Each number is 128 + 32 x the weight over its row's rms, rounded and kept within 0 to 255. Layers, rows and columns count from 0. Numbers have three digits each. The size before them is the row's rms in percent of the matrix's.

# layer 3 MLP down (transposed), 1024x256, rms 0.072, rows 448-584, columns 64-95
104:107107160145083098115134163117083149164182107152137153140140177069110149135178110123126115139097
107:198129125157148147155056120166128165077134100143071124135098085118123187126124103076136146127150
097:096112080112134115068171121124138151119101142157082103158124172124171165127097154113117111132120
102:125083117091167163133142126086078142144108105145160097121121106085171123160163111170060050113130
103:135100117166136071191150120127173094114101119161192096066148134140166098161098142137156118129102
094:127127117112124104055125101170063121079125117122081136082075124167145081078151102188184113162063
098:076144085178135110105112079118104078091126121148147144160131137127123128155086166105158064148114
098:163137217141127144103176125144152203082130078151126082169162106066150173110125135140156065162156
096:161109135139220080120101144126125087176152163171128098091156154082125143144102191132126121132129
103:135078135196141073166145058172071115127117164113131118118106077124107183172073138168176129100183
100:089134120093194195140163170119101093107109226099152069144149115045108163136130164089150096094114
110:087107121062053138153168123125169198109183195133092114066129088117122098157145121128075141166155
105:115193068079070128133136054123143096176150128162118084127144096149157182132090161128173154097120
098:158074115129113140119098144157103159124125134172118175154128132169130149156110118139089068142062
096:114160140069128129195168139111105124138172139122114119061121117118113177145113166105110129138168
115:188137111172129104108122122140138156137094119088109195151098096057164119162168085107184148045141
108:087149175114144135118143130144152107119113094141109157095087152105122133077123084142138128157098
105:115118092168135206159187123160060088101143141091177110065137158098107119140120143124181077117116
097:101092145059156080089115048088167075101142088196103131147151109115099202165163193163096133173090
101:095092107152148122112108113131120113132093113071128081164124116175132097121082132125137076168122
104:091139096100131104204094108121170030142099125130130144123112131141077121113069102167142153160145
100:159145118124047099097119104104130145099137143110216187124121147106088138119213060164128112086126
093:162148125082143142149099123103140123134129154132112188099133161107061104133092091135135076198184
090:136149099155074174177111132130131177104134098142121167161108090088152104091099061100119120135112
095:146177097160153093148087166188174073164120124146116124129166151155089153150112054104098181121162
104:096116104081151124105194146103124127102133141128106130117149062177163138138059182106079136102122
093:104136125127095094129090086149121100115111148114159121123195109164173143137149113163143087170129
091:144125118143122119120148096144173100099128143205151077128140089140087091049131093171142112167165
098:129139152135170122151163168150157186164135144084123109164115081094126109161198105114130136148200
101:125123157124120134141056132101143111151082154166120097133103110133090120062116114118093153093168
089:098109160118116163117130112111101159072099167138130189072164110117134144209083143109082129121179
109:166219129145127086152119091178126150082162102180169107161128152159123123187099098166106084139152
100:129113158126112137155147123108066182100189129133059170147176163044132162127150098132140132104138
104:110145179153188099161129109132140168181067131129139153167196164156183137123130111110092152109136
093:141130212161141163110184117133143154164122134161154136136124069127102107131171144119117115134121
100:104127111066127200053111185135098121122133094197106110124109158109123126101146088098162173098114
104:145134164105127082093100126105138168085164147161133124101086118135114041156136115110158115180124
106:116155109123160095120150181085206145087107093111114173131118124103182136158117102130109183108107
101:136127162099127115108168086145056137129142120145123199094138127133093151135102112125136059155180
104:157162186141095140084124119184143151095140107130187115142115111108125132123148072146099135111099
104:154120084162123119079077136135031127109181115136153106144125140136151149058151145105069160128121
104:128091134107119072116093144185146115151077088137130141132059088143105141174134149125136118114114
108:098170124131159169096189142140147149106170114154114122083137133108134131115123082155160166097125
100:141155121097101100152115117067151144134143118154126114135045081117147097141163146141129160144162
099:157174108087178081133111152123144138143112087138132083172169132168139102111124152122109093146114
094:052139126151125131141200054093129131150092138074095101064082180121103137190158104070141147155143
096:070135147206098142092147060117128085165146164111095150187106096080172154152155079124110097143097
100:202120109118168110090106084155139122167148132135146199103119146128139109125136143181062105071156
101:128131062123125078140109157124077183155166120100138131087040151171119157108148100139129093145165
102:080133081162141168142099103105102153114178108113086141099097162072135126138117113163103179082150
107:189159127077117101167146169136122128165123188134134149153094128104161124072092178196156143090092
101:064065123141124181132155137109099114173134112105103120082065088133081154149107133108149200167146
105:186124156158141167110094143105138125137100147121134067132101119130139137135118201099068065162128
098:190111106138117141075164161124140154091104124109110147077193131079108130137132131118149137124201
103:103141118113037122094146128141151187155082144108166148132077148145176142113159157150134166175124
103:086121092170137115102077132156138070127128133159180191101124092094174115095157105113172110181147
102:138092134146077109119138143165189102121103123165109102167112129111154177087158144156159130117135
099:148158197109135138088131100096125113151141152112108094113161078090150139138106119134129132152089
095:096139120147151113093099178137145102126094107111108160135083135100078158117094155178119137119121
100:081117132104099180124141130142186187179137133105112134159130184115157159199093122132081137094169
097:127148088150099128132134127084114156127138137094112186135152126122065110103152118100148098156218
102:164124100149098079121112153134053134151120111136061084135191141117080128078162116126148162157119
096:093060128117110119156155135084181159106139116139144113132142096118143114130111132188120059111119
108:123071078132153130149066185082055129107178182130115137174139098114114121108082031151124121167198
101:111074139112077108113146125123132075062140150126158118222125071122205103133130091076147060129143
109:082102194144087082108138105160169179204090172118136081165152157108069154138090116108135129082155
102:093051096158115187132076144128136095108112145175160163127097101154170117137070091176133147110129
098:097094107076081158170162167100168099157084128151102117130134165128210112099116083166072105189175
099:138117145142096144121112144067069106137154127120142201175166189128098105134161078123135156162168
090:108150071104083118135099137168118142152096163117107134081162098123130094121156107107081169144142
105:146102130158157146157117174162084110110166190062110113197113135089110141093136111089120123128149
100:109102156100201096107102141162115143142068145111094139099204096148076137118191110161141174108121
095:097179145102147141100142134117126083121134110096194111100166104077125129126148086148109081118125
104:165172090156167134146135118161148081131117135183112147081157085152166136150145142116139117109103
102:124161097114138096108131063169169133129128210127173156167141121171111090143140139129147123113096
101:109119144121149124178117109138080126161104147061146124142144125118114112148109108163121126171147
105:141101121130152167133158140141119148134195129102122137117166094211201141143142133162085098149170
105:087129147105110086145124144090136175142122134167106119106151175146134097134140128146080062137154
101:173144134126134185183150120123186080160111169091127150140125158139154124045163151118085146096134
104:086120127142132131130161171139128159155139162148143096114152142157159171074200161087099140141115
096:086138118050160102138077188130103138175095145106082106149092040132091101173083136140107096141072
092:117108126159152110107170179178126054117142114165142091107114166146210114139126135136159127108066
103:132142093157155072120154131138115158084154140172052113103164104143092142179117142143180120164151
096:110116118159156145109104161155158140100113127117176080125140086147096183154165160121125102139106
103:152163132086106158087118171123183119115111134169084143152137134115171098179086096133126164161178
098:177113127094149131130087100148100124198101125182115088171152145132100074182196142122149152084132
109:185124121060101096086118100114118108137126165101063155108152130144132151126125135103126187163164
104:153129185106160093056124145118136166133129067092098097147129088163187143118074104128113086134155
100:153120153138089135155075175135117129107159139098091108067160119148133076165156123142195090134165
098:096156121073173124127119110088185167118160088109138152109098179108112147113104109149167142170157
099:142129129142159146144121058118183086098162111097162141068168117076220117090136153105157104142151
108:179145116112160178171094131129101118167133118100120155174150110175181133169110148132078106089239
092:108096222107151154169164146109161085169146142063125094137129139138108109154121129124141099165122
098:072057145162062159087174095072161137133159107098100105092088114092103119100140161104137187165138
098:109134160148125142125121117082220181123144181152103127095107132134181164110139165179149172154128
103:139139120156141155074100134107131082144140115069141131129083106163111143145121136166147115092138
103:074095087120135149182101114140115141154118059094128117150139078148088144080119087098158154154141
100:176092134109138148168110173085139162084072110095108217140134133072135152137140091112145155155151
107:098148117140162097171161174098093133180191121062072179102124146124124127098132129142124160168133
100:132143125079107074134140143182131107125110131182145168120088124135186192160135094167113145079115
091:158167155147094170091092128084141164131167054158130179128185093087140107120045124132121080150137
096:149190135149114121182060106200099101101161104149107161177147100141132118091099169128096088142122
106:114136116115144162197118153102059069159144165139142157077167096197163153086107182110148134143147
101:182166130111116072116095134098165149134110196123089113097071076138145101136173097140100069133152
098:143095156108117062149120115153134151116150111123097164095103132115139108087133182153167151134113
107:216207122090171083133107143155158121134147130154150111078106101136181085136053091093122131106127
102:139167059172093145137142081120129116136096113158135110136139115168067143135090099167102174137159
100:068126111186095148108094171068122159126091134119110144050151171069136151059146129128131136179164
081:141153191149065124111156107086159127137129094127116148161096152123203159142117096173112085147080
098:144183171094127148167113111131121146100120147181118159157149155126111159121137125149138104140126
099:128155146087108113214077151090142055163176064083143220159106138170138131045151159148118121081141
106:108144126129155122156148133113133116153207134065124129119074082116191144146227160147146119102090
100:075150169124201144146109178156179097077137101097136096150164156103205114120128139134109068085109
104:112161088158106167129092187144183115140067126104111085101119115101111120156126135156165117182129
104:116148072088118151121110147116196117103145126116071111121113131072147096143090108153101176158148
086:114088120173138151109118150151145134158068135122082202139128110117083120125130080176116139109096
095:157127181141149113163137062065099126119122149124078112129132109142098092148070144128197101084122
100:084088157221136144160122166157163134134096145117163076138164113136148167164107156063108119114105
102:061087196146105139115112107050185173096133128078105140116105181080106139104115155111155188154158
106:161160097212154183139123170091136113089164072133080115196134145135105112142155147142116140084157
101:148180110128126096101061132129115133177151122194126081119166169149152164112102145206123147175177
096:132078164153138138126089141153134151112172113136145076087095079108079105145076067109130132144160
105:143159135103218139116187038111146153184125129115130143131100154138118121107145139190175051124127
098:183133159164146144168080134162131123121130099156178157146152117101191079069131173137146126105106
099:075128134136178131149146131130138126095115171189073135092130197087085102118116131087130125117122
109:160117195136092105129130105195189135078139108061136123112074136115153110079061160127158139114150
099:122114055102118117146150148134093109103091119097126159058109151153109148168111125133054130102054
101:105088175146134139113049140086165094104133132146103178183131095116102133107182133108127141118072
100:172137071108101092081142120159155070121169145069108138094192139119080108122165071099132153121147
098:187113044126070162181110155113178106121124114160115134108133104198129109123000120097128108136158
104:116164085194130096085134105138148159096086131145105138118098126136097068172092056179136092137111
086:180119121111127150092086126114066159124063109123204102075206151072125092140122100127172127092133
099:123094142114115155141155081091076128161140114128086174100109072126173098089103080097119108124159
095:122090117080116152131140183121104100099167122133170078127132042112095117147118122131130072086170
096:082107124158121158136076143123155142134179131088163119114078089146160156108131130140162129118138
102:129124123080156113099159136117233177093082191144131155135232136122151157120150089204134129078065
097:121156143095050115151080077071140116149159143219140103108062113165115049086125130098169144124066
# layer 3 MLP gate, 1024x256, rms 0.102, rows 449-585, columns 64-95
102:107103114147142106085145099080118151179179148147150136151114130132146128133134126126115129177146
099:126123089139144098176109099172127116096130143073104079155122107109177094083097105169212137183104
094:096139096141164035121123064152155172165200121135105123138112132094116161096156142097141106141147
096:101062137145161077123162080107116110148132082119168180158104136122101152110126145143115131120135
097:115130082092069140172168095115103122131127139165111138138165132167186116105098196148157155078106
100:083133137136065115155164174131098109066136134125080077124131118106009157081145120149088078175117
102:199130109180149121188107160123152182116115101165123132167126117100122115157121165119071174160102
099:177163120148108159173079062207134104120067116136096154215143063120149003102141137114124141078142
106:082174146126163186134140121124105088123114125133115091096173075144100133104117167125068121074107
098:197138163134161086189091076162134125138129078072181180122156134170125119130150100125137096129130
105:126149130089086134151098134137131122109144089082108113146120146159136164208099137169159185164140
096:140153166158158136110123136121097129153057153140174141151142130185144104124120137168145132143159
099:128093140109151121144108146153141120108139138146196142163123129152095133148129156138136139121154
094:137113097107107127119136160174114184071111078160138189199110140188122171198086153161088101116084
101:134099117105117158097143234110126085219094141151099099124163091157095095088144173153179130154095
109:140100152110124143080107129148123158048117156125134084097134142111126084232134113121125160144142
105:175123153164105092145096148082137152161129163171091096106096109062090128093165214103134127117160
104:113094168092119147109123154151123085143153123145144132093087126125138144195140163104135131136115
103:126145118130103193106161176155192149077130094158150121130149197168149106095168117101166140145120
101:088113073117076109154128129136154149081159216103129094162120075120119141143100117178053126106126
102:148144108153148124131125087155130142071115160166076107114100117146083139180095110105105126172158
100:105203146150085070110104104145136138130142122056126118122107106167146134106140102174109119143149
090:178118166103072134150105123143123089061104111082135099129153134163122174189088102163153126142117
097:129085125117110169170143101130083113173128117134126150192136168110138162095149112093205115115189
098:127171224143145176178133112152165151115096105084075108090139191106111096124117111127051165137139
100:143173095109105163123138126103117093134119175034183171091177143132124139133135155129141080163122
102:071175149171182091128109097117171076135124126186143116122122080095092117157068140134044156088124
103:132096105177136134168201175110083107131107155053093139103105097136133084145122112131172110125135
098:165188105091103055170109096117134115156106184116196111142120078145119133154131127151166166114172
098:127112147140146125100125081138151155116162158025175143162108120136127089151150141167142148190138
104:100097141108143077107119115150108113076128131122126137138144102051065116139092115169124082148110
099:173101129140137064110139114173120120091173161092140153120044069115129142172105078074143125121146
095:123190124170109144107131127146142106131125113192177090085112170089115103166159110196157171140103
091:144131172141104119177129089134110125184069140106105155128163087139123122124109085121137118096120
094:144068146158119149139117104126107106109139184096112123052112074154145114080134145105118113105152
101:194145101120092112151116136156127118114101084126149109140129091152146143159179128106115153130083
104:147152175152146143136100082113173102102146087142087184067153169076093079063110114106092114140152
092:091085130112107098146113118153170097123128122142124144137142069167105130131096103220117163169112
100:136074174156158136134124146112121130169092062105114157213121087072105136181125042127121138163093
101:075140125146124070145157104113094097112082113095120108174129080164146156131066052107137144082078
108:147196121074124070172149119081119118138155147094169124096104115154184125153130078110098134148130
107:123144124121085168124081105109121144097134174167190145181118071146155156105090110104106111150115
096:124118130084103091119051112116105071120175099129153171151131151121099090118127090144145160119062
102:092077186112143134121145135130131184144190098106139180139145082078110131116126184152096118107126
098:176131143129149064137146111142093099088139131079138086144089073160155136102130146109147188074077
102:125144189119072144109076111121050113113047134122168121142114124153145141178118125113131098160183
101:198155160135202098114105149101160183088207100126119102112099179164011160158158114109119132074108
096:120156150087082183095091115134105116114055083110128137031140079108173092155121095118100172136141
106:160114133136184148172104133151202207137156114151166160152136136133158153117115178094133213133112
099:114081132125105114187099078203097102122139131190145133117125071133195129109100088093125145120087
097:134117088159119128143133116122123131154132156093148149104117094091189155129113133124092139128148
101:054134092163062182143087114143123133105145137135153151168120091159113118192140158106108051077117
095:109117154176148133144160128123087081118145103085132150161150137130095083071107132142133108087215
102:137134089168085135096078159111198118142118075151054097127104099144133154183134129190075102183146
100:130122172125098127151076047085140144132162125136152153090166082084129104093070098134154106188151
096:152142158139146123137111127133128130135124199100140118101097169168117101110126108107155130122127
096:101207127119139141167061163174145121123133133071125146160153092135169091107119120112143113161137
098:069134171159147058128046066119143209107131133124094109082125171135109142086159084085121153138148
104:112133130146084098089169166138163188184149095128098107153110119134162113155133091173091115085171
093:119131146134128128100114089151156123152053110136176093158091094124065088113106128142141058151101
094:147172166052142135156127115130164189111082134153104124077130126121178081144109129110117186160137
095:129121135141082133098174133131165109138087174104140169199099126137105152148168095192135126145097
099:211170118089091140088114096179134138117095045123133114116160134153094121180141219084128105103145
102:164072127155127085070129125150177082112146142144137152190127131107162131146111119120124067137192
104:151140124125116110128128134140135112136081190152091114094100117127181116066104121104091147129134
100:093134117157131169163111168130119067133131164134104095128099153070142091196097163104137126140110
100:164126124120190159163143092140099143085130117142204132075087082172085140089127097193195125113139
100:158103079147154177115170149081120174137127131121162203066097125086133066105137166153161171118155
099:110148200128194158133120134160116130165140138083129131138116152111128125108141126126140119080170
107:099126156134068173164093141165165105112102191111103145162159146153132108146160095092091114150125
098:111151088145145113162075116105073167129127141132114109097101171110212097157110092101104134123080
104:116110105163149150088114111085153148173150131159121131134142081143173138104135138090116141152123
098:078189099116121108175129126072202108140138130104137085113109179141119121151121090090091093122144
104:105116139131241178114134080172077129171142195103168158118143146102133106168073142091137114084186
095:122112066103168096161089174184155093122144138107173164102096082140111126104146128123089113170113
106:141110131148156115114150078150100108151112120060148060092068103144074109146150069085136162147091
104:106138137107192154152163135121098202102125151121085168126097119101137103115141166109156156145169
101:133148162160103166081139136125127093112105139104149115094132176175082130134140106113173128076050
106:111136123144175107123082098081189147118180131147144130162076152160153119113148116109166111080122
094:119150149086141169121167175082165159076151199156074069111092143128171144114121153125143080089150
099:141046103143183128153097096133135149165095130103137133106092119137151141062085096112161120117124
106:123108151085137123074112125190151123165119193095214126169088117126136109102079152164131144124112
095:091194110097164121129137114126179129142166175141128148205148082105176148122143064154151136084106
101:045064147151081133133149144099192150152165155159159179121110123110101121125138196067056057120124
103:146139181155104093042164160137137151164138118210138128131091143078098118133146135122178159115149
102:176059172171093083147157103123124116174081076097130125075133107121126120134098126119101117150126
097:135155130145142111160108055159132093089087146158128139155109162117152115173110125150111077125122
102:142148110103110138139111146104132145137086110107091160158130144184112122080085109149183117211162
100:149155071163121112182093130098143094133092116102125144131147083149156105152085107066141112158116
095:093090142145140043147099221107172105110089156107130128171083102134139144175130131077105142093113
103:175080193137163118179111115107114114170121125102165148127165136105143100125091114122115131130100
092:086065156128133138153191139079174147160170121125134172152160122101081133151154221150126078138160
093:048147140155149126116099151108079138118131144095110207140131156173138102163144120143120144184127
098:137157163161165064054114094089194176127108115111127133123157178153183134112161160124123172133085
102:095064179136124122155103094119115117140091179105140149054176126096155069126164154110198188124118
104:164120095037179091126072160127151195165142121107072089125188082150137152109084098073121113072152
098:138152115129170139146130119117110100163118159118118153129166147147121134131124136167145071080173
107:182133125121115128082078077124123149136102138138071106087107070100132137153112121101165112158087
100:158115077202122115143092148096128126109118180126075109103164092072196121069135161124096149158102
092:166170050121197116168070092137103162105117069103134184148090112125114136138084125137105186108168
093:145122100123121138169136132148152117099132123140118149118120135125105114147150146164149174105138
100:090195118120094169145081145174175064135118149173148088090129123087116115117061124147142091083150
100:115105117120101102134126140155193129181135091119150172132156150151217161138089130087143108176110
105:175110160188161083154165086112162112142129127140113131140109104113161059165118100173115098177187
104:172157122162219123083139155143183144154154111143146106090106081120112157112136069138152124140143
106:125111151134155135171137099141143140130150123125173204193141154138192131137132114158128135163134
105:130152097134127105143139111120176102200081148054170140162163106176139082126175123118130137194126
091:193062096171143127148112149168102160132112123077162149101071153157127134121164153103157152135170
095:150205108124088149090134129091174153158150120123134105078133095084139134094147126153071130088110
100:181069112172126083106144130096086199163122105062135166117102164120189145157095138116155145114142
100:173122103121140075178139119153135115133069137140136165114135106144149059133134157131125115129130
096:162103104111077192126141034099125135172112139134122153146124096203148119143110134127151181131144
091:135175094176111142121128137099117094151128121179125111134119143115135086146105147135132146102188
102:098121119153166167143109124103113087185106113133107112090128138119095094170106134078072165121130
095:149126142099134133164132145191122102125118180130119084093145147133106121105099072088143134073101
093:159136135146129132160075078169139138178204087085151161144152072162191121146133132166094138151179
098:155156124142162125157112137151156174179144146168157108121101103104137183078141143138176087119150
103:095100119080110140126093132094144136168152157151114123197145142154144091097144067094156159153071
099:135137061124155150142082119110130144079115129139110090127081144101121099119129142072140152126143
097:147133126107122133130166130098136134157105194114138120131131126132132158160183152133115118109093
098:105096113132137165152126134151172170078139126146155125106090162159109097183114220185103184082140
105:103100098115188118131104122145112119180104126109170135101133127105058106101087053085148117090150
098:082142162121145118133170162117149120174138131120139147179115134149111092146177097132071171164126
097:133133102086150125119086105095140096091143177130093155136115069180144134122167143165150154188094
106:128155106121113169083184178145150074127099155172169186149169129146133096150149145137208127130126
100:149178142121161101157161143137122124121135133135142117145112088126119161148090130089184136169088
108:143156119082155138101110143101135104129138097149093126155078108154113093187148118096101026141110
099:099129152144123138109086125105129092083110112170062154127098087074197171106118093169081092086104
096:094105114125123147104152110088100114130169093109109171123049158084143125101179167128152116182120
103:151127131152130125121154171107136206102170142195164148154077114184092080164178161114093060143144
093:108118133091116147193145120128152114150146134124127156120133133140138091139154129160122154088149
098:130095162135104192165125103141074150098141085132181082130131145111196132141106165181243138098131
099:144143180154135137165117169185113151135063091054179162183123162144129133199172146139140102092175
092:164113170147085153139072133150129153100068107155080148124153069074138174168121184115088143109095
101:170166072082089159122036171143148165074086099125133125117151159089145127091160146129161121069119
097:148157139157093137131101119185068154127129087087113164176209118047122128162136185155165137182142
100:202067098071127130149100115101129122133119162169099165114173155153106122122098119157144117146087
# layer 3 MLP up, 1024x256, rms 0.0985, rows 449-585, columns 64-95
104:121159141091104133095128153115126184137095136072088094137079078145132082080156157083090116120172
102:139122065167177147108104087145105088090114191119138116188131079069141100141102137145163204181115
101:138122098124135113113138143148132154142118136126118111091110175115163199086139099158165164113133
100:167162119144166108114162132120134116135101136163081103116136112114136154134135117042127109126085
095:064113110115110118088122159122139138139129124138141120121163157088153125137086086173146075149136
102:162179103103120140103162139158119122060102112121142141117162114120105149056136133116169052125123
098:076125094087134102113059173068067092129104159118089091116106142075121095061161069143155129126162
103:122130110150137143106121135078121097155127144110080103068147186137092153167100175139138123145153
105:119213157138090145133148076100103101137051168132108141151147143175150109140075115130032151138187
099:108132155118081093074105156104141120140161127097126094124096106134196100149120137078147107133124
110:127097189149159136067094124104112126121040172134094129181148101105148080157113110115147158153100
098:132168107123090148086124099109083156133141114123139112091201134171138145099110124145170151088174
102:109131167088128124182088132092102118128112136149109159169117124171138091023174175149117098127077
098:155149066153069132114073142172081151072097063105158171108088058143157125138110152120083092172109
110:116131136122150121106168144110130130155077152124068111128096088116124125100132179172124097132168
109:097178112123104151127153128139086133113099123146065144143188124102125145079107075082097141155141
101:128098107150077157110146105131120119107092165154064160135121132123091163064104166126079137178171
099:137134168120115103126118110120174103089108143145166162147100162148074146158107120110123142101076
096:110124154167170186212133143118128145158130139123173140096119091130145080160093095124042138107104
103:079124098152154135129099129129111174154123141145146115100084091124188155102194106107077078172116
097:174118139127104174141170127116097141115165137165119141147130103088164104121141109128135110150109
097:128098138173168169158079070083120097098126165146105132124162155087088092093159134078137083189131
095:078097081142117155149141156106176162124156093068167138122119112145108064114120128105116169095115
099:145141095126097214144132078113060087144116116110129107134165171136103153113193105125150080079153
100:124149130153132179151164111159158130122052063114118149139161113073118169091131103148142116100092
098:158143136115143188148126093133177166136126184132092150131182104168141113120138148132130138143141
094:107122132170101146155088110159084104122117076122137197083158160164089091086179140171161121106140
098:139114154201157186115144135125114113146133234118125106112107082166107142073101141154158127089142
098:128138170160163127095156187150127103163139123114129139102100146061159090104126092148115116116162
097:104109073153120097109138130080135105100149146130066123063137165137135160236170125092100148110133
106:138176170132150142109100122087164159046084168118161106135143138004102153126120173176106160148092
105:131124121177173071112121129098128107126115179103135154102107186083093149118118115107076108161116
097:167114158085100119137141213097113131123167172128096174153128135158166093150149142127106093132150
086:145130170129079136143139109150187120214058113107096133149177111130083125157122130111179122078138
093:111095146116067151110128126098087169133145136119146115127155155116118129101114150149174165126106
107:179084128154127143123115159128153169072141144154074084098075150113125108119124135094119200155153
101:083087171126114085118161149108105075139119145180168114133109102177118179190134090136154100164122
096:108080094093196181101130127171061105121063082095078133134157142087172126105106128103134194120142
105:147127177141114093104122112127114073124117134134134150126129103161135103108122050141124104122045
099:136074136114103172098143031132067066142138134209176149165082146141062170127098118136096143157158
105:174070146126083108098141144118117094091092133192153151097095127127181148141154145192145125163142
106:129094135114132175044199077124149099076153157125145100078146113150184093132147133137086150114133
104:089144140123141170123154111151103113126139181050144170131133178114144095164130122132095099168117
101:095174107143134149149138086088111123122127127138134091117102146189123119145124126170112072096082
099:126149141130156085151105066082114046112068173072103170154048158131137147148148159151135139123088
108:110176152151064153109104088088148082138152141099119168177132121084165095177115105148085131156163
102:163145076123184173122139112074126130193115140108124170114150152155063116092156095088150189111067
097:106116135022075076144152142099107115082207174109091098162110167125107147105187121137113166155056
108:181116108135153169190105168114138132107113163132147157137180158117122149116099136133152103167129
103:132178084128103065115140116127165132119127229078102169088121159109120133103142142207164126104112
101:114131087137145077140114155135143147112056066136093127110112155139112112095110124177104131087179
101:141138144116121131162141148124163139191122107061167180057185109126133157179102187092136192101166
095:131127132095088109061116145148167188092113140124090098103151162134190080148085096153103147188134
098:112149161108131141152171076137111108149157171078121150096169135107152087169148137153145123154118
098:099208156158103123090123113114146113140133136159103120139064127120081098124151170123151184132130
099:170136125102199037154091117115123136122134169172130112090134173057134065074129137096132092164165
104:117099138197129119101167143163164134159131131107189110109145150172126138105121127099163097108098
098:157180128078133220145187124166173078086128107153147138170125121148106084124119154108101120124080
105:118131123125088067194160062098153162135170099085133124154104101098118142114187073123122059132189
089:142177099188124078127080111107145129074150136085144152139176096150149131104120134143070157180187
096:108119197167135204076173079098165141142115160152173143119092085106128191113080088198182104132139
098:189113084059120122129111118191135117142117085182118139179186188123189159100164165118120115095131
108:179120170135079087111205122162149154142080132172123065090074094149140118208108175120105163199139
104:137123166113145086171078105194141104142158167069115150152134116153098168120083110166131118110164
103:150195105115096115153095097102067102149136112116112193104130195094121147115158185102129129112141
098:088133126114193185121100067112107127113094105147081090115110085116131171122148156165160121205099
096:127137134106118138117084187167146083127124106208104131136105136146206100107058094154102129165135
095:129144121105079072112162132148091065148188147141153114136096168144129113186171127106160155087101
098:120104093080082162118133145145131147050174138179131180127093160096106104169147060133098143105076
108:172144134149104148081137210115118118142151092150138150132179059164075104156140127156098127139234
101:093161127159162122132085092180150126069111138070168171082122163153104119090219069085083191108119
099:122106127084145152080145057045096130148109133155114140185184108156083074172118070099112113109106
104:099164180142087141154129096105156102146115093104160113154158198088098106110124123060118158121121
101:115116145102142115152148119178123110142084096113068089118156129119142117149167096113129142124095
099:201142114107112135130160137091192122124112091121128068078158118104096145135128091101093208130082
111:171145148176113115096127111122177136160092095153080088137091156182123085124117171123120137119099
105:132190147121108068154137170155150151121164116143072155102056122112084160107078076155193116099082
099:143099107123095160112106110111183119121102173108177125127099160118120153132149099101089137174119
100:123094153053099206135125162117157087206160044149150167152181140098127140121122142132070128135116
097:134160136147137142113135152145145173074102091068149088166170110164094113092149106159116163172083
096:160031135130210137159096132177094116146137148158155124092102084109171135085111187178115089109098
105:148140127210127137170120092137132149159153136091075135140154147093090099175161104094134144138173
102:125167135198157079140141110140139120164109086160107086166224155143132069162111110190132107115096
105:163098149108148143114166110087105148054173040168120051140126093043103135135124144127148120180178
097:105124159188204158148147132127110098139097095142101122136129134146164106149088086150108128119182
104:182157083066114144145168175099135160148141153094122154124134112175147200118164130120187106130119
101:108076100143163105165132155131152108099130065148147134082111103179077145074093151121105127147096
095:161069094156142087139111171198142117196108114092127183156125147120149085101149159106088080158137
099:110111087154092073140099122136174111133087178118124104139113112141129137209139094119092116164085
093:170114159178170117137162116088158102118144174178082146134115202068129107154117106123139121128173
099:116097141149160143175084111178166138082137145164093109075122127137107136142112079149099114115188
091:117127156092096075096147077107095150102122253132055099116156157144093061117105155128194083143124
090:151111083094080129038132119097152130134162153095124065132122074092106104097208126130168092120142
098:132161076158170159099063087101151087088121104156157143120148132142160143088075138082130101148162
106:208148135119159152135070156121119156146092158047179186093103129151152114141102162109129090151170
101:136135127117152141090178146129152088083106148153138140083189188135144082193118204139135114148104
097:168086152124159114087090109098126165115120163113170084135087128139213103087116091153134106095144
106:117069195154121152123115129122152095122087115157092167235091185176122092097143125154179148148096
096:076066082114131082098192134125098144134200139118153177152103128117090163128100107141138161153096
093:101124101086123065102118100098099126147164155097189099148126080060129127149093108150169091100077
093:124137140084077100184077128154128142086149176114161121193079139118122146076165125095096120122073
102:105089111120176093081150081133118121133139076142143105070140154074140129160085092133127086088116
096:102142115136175121152174114130127169137187167133138084131111085060120124132157076137116149131156
100:122118101116089155104116147083113107172130134153149117162074103063077139143159086078096135110141
105:157171101122103152119124119150130150095110119088191122136151116137115168101145106169115130189149
100:178108128166093118102094130121154113108081215106107104101114125135089135172160116115188133108123
104:110157141109116114101102178176119108185172065163135157147073137105123131077135141108100123141110
085:147146151187089140110092150113139151147095122095115127172138114145146112149116121133111103230148
097:175110125081186160174147136096150170083113163104168195161124065140122196130108102179116137130162
097:149110089062175114156122131081144101124076066180173113129131152106203109170090118129167132097154
104:158139151112110075133105104149162050109143145080120108093055112149100174123174127156111126129137
100:130136104049078198165164158144146099108165144122106106120150131139132150154131135146184176103174
108:114138093129152142107126101130116101091175161134110146170166129090148125100125113131126142094118
101:139178075158102143107158121141103145086161056153167242150104129110110162117119116125176136101114
092:105121143116134141098124117085130144164137075089111153147121081138139128129188144163070114122119
097:083109104162148124154146134134154084146123164108103068157107092141128139155115062072104063088141
096:171076098100154151121169153077157164161082126136125070149119126150152183155125134039165133165143
101:107167095149099160028146131149143129149137092125097167144173118130112162092136106110093131106104
100:168144112145117045116102075150097116130125156159134155136125090140161156134140165137165107133184
105:093073161106164131095126146126074123107118169171152149165132176125210123185160108101140160123115
097:152135126088119124126078103106105122114120114129184141151115109152130061154142097119152114189163
103:128093121154172202172076084159207139110122135091079135154100072148162126072151171114143104196183
100:190140147161119128071150107080136091059115132149149081105116188111147133112057148118202103156130
094:160095098094105175157119155113160143111186095112143156123123095148109103173133135096163112121137
107:140140112138129120129150163179156126124148140161121092069085121149136127118118094104173139111184
101:112137067100140156126146164103105057164142145136196086094074136109135132143142086069131121166170
099:147185142138090079116110118105132100137083167035070090138207111167111155140177108134131183129143
097:121101115122102102139131099110075081121159137150127120123156165117092138117138127112107149220109
095:166109096147105069188111121097109131099156193148144118099083124148119123125187139115110125098119
102:028126163182126110099156118202081148134165121113153165181113154097074164143149171049067054129150
092:139144175134117108121106166151098098174126160096196098172111198164161127157096128101194160161109
099:097099086158163148113149121099094101130090121116069138165102100109135067152147106043150186116093
097:135126077145139123149106136139149160135132167126116045122103125134125120128124078102194125140148
100:162125110163164089100161175156176052113129063152146113129090093130066140127067059118059124135121
104:104141103097183146085168137099128162080117122211151159133169118117123112101205153166110144105130
107:138138117170181177110082132168110143090142122089113146131168149124180120108092154190142163168139
099:117179131195170122097164162077148160172076091122128126114104142124140208147202177130109135094170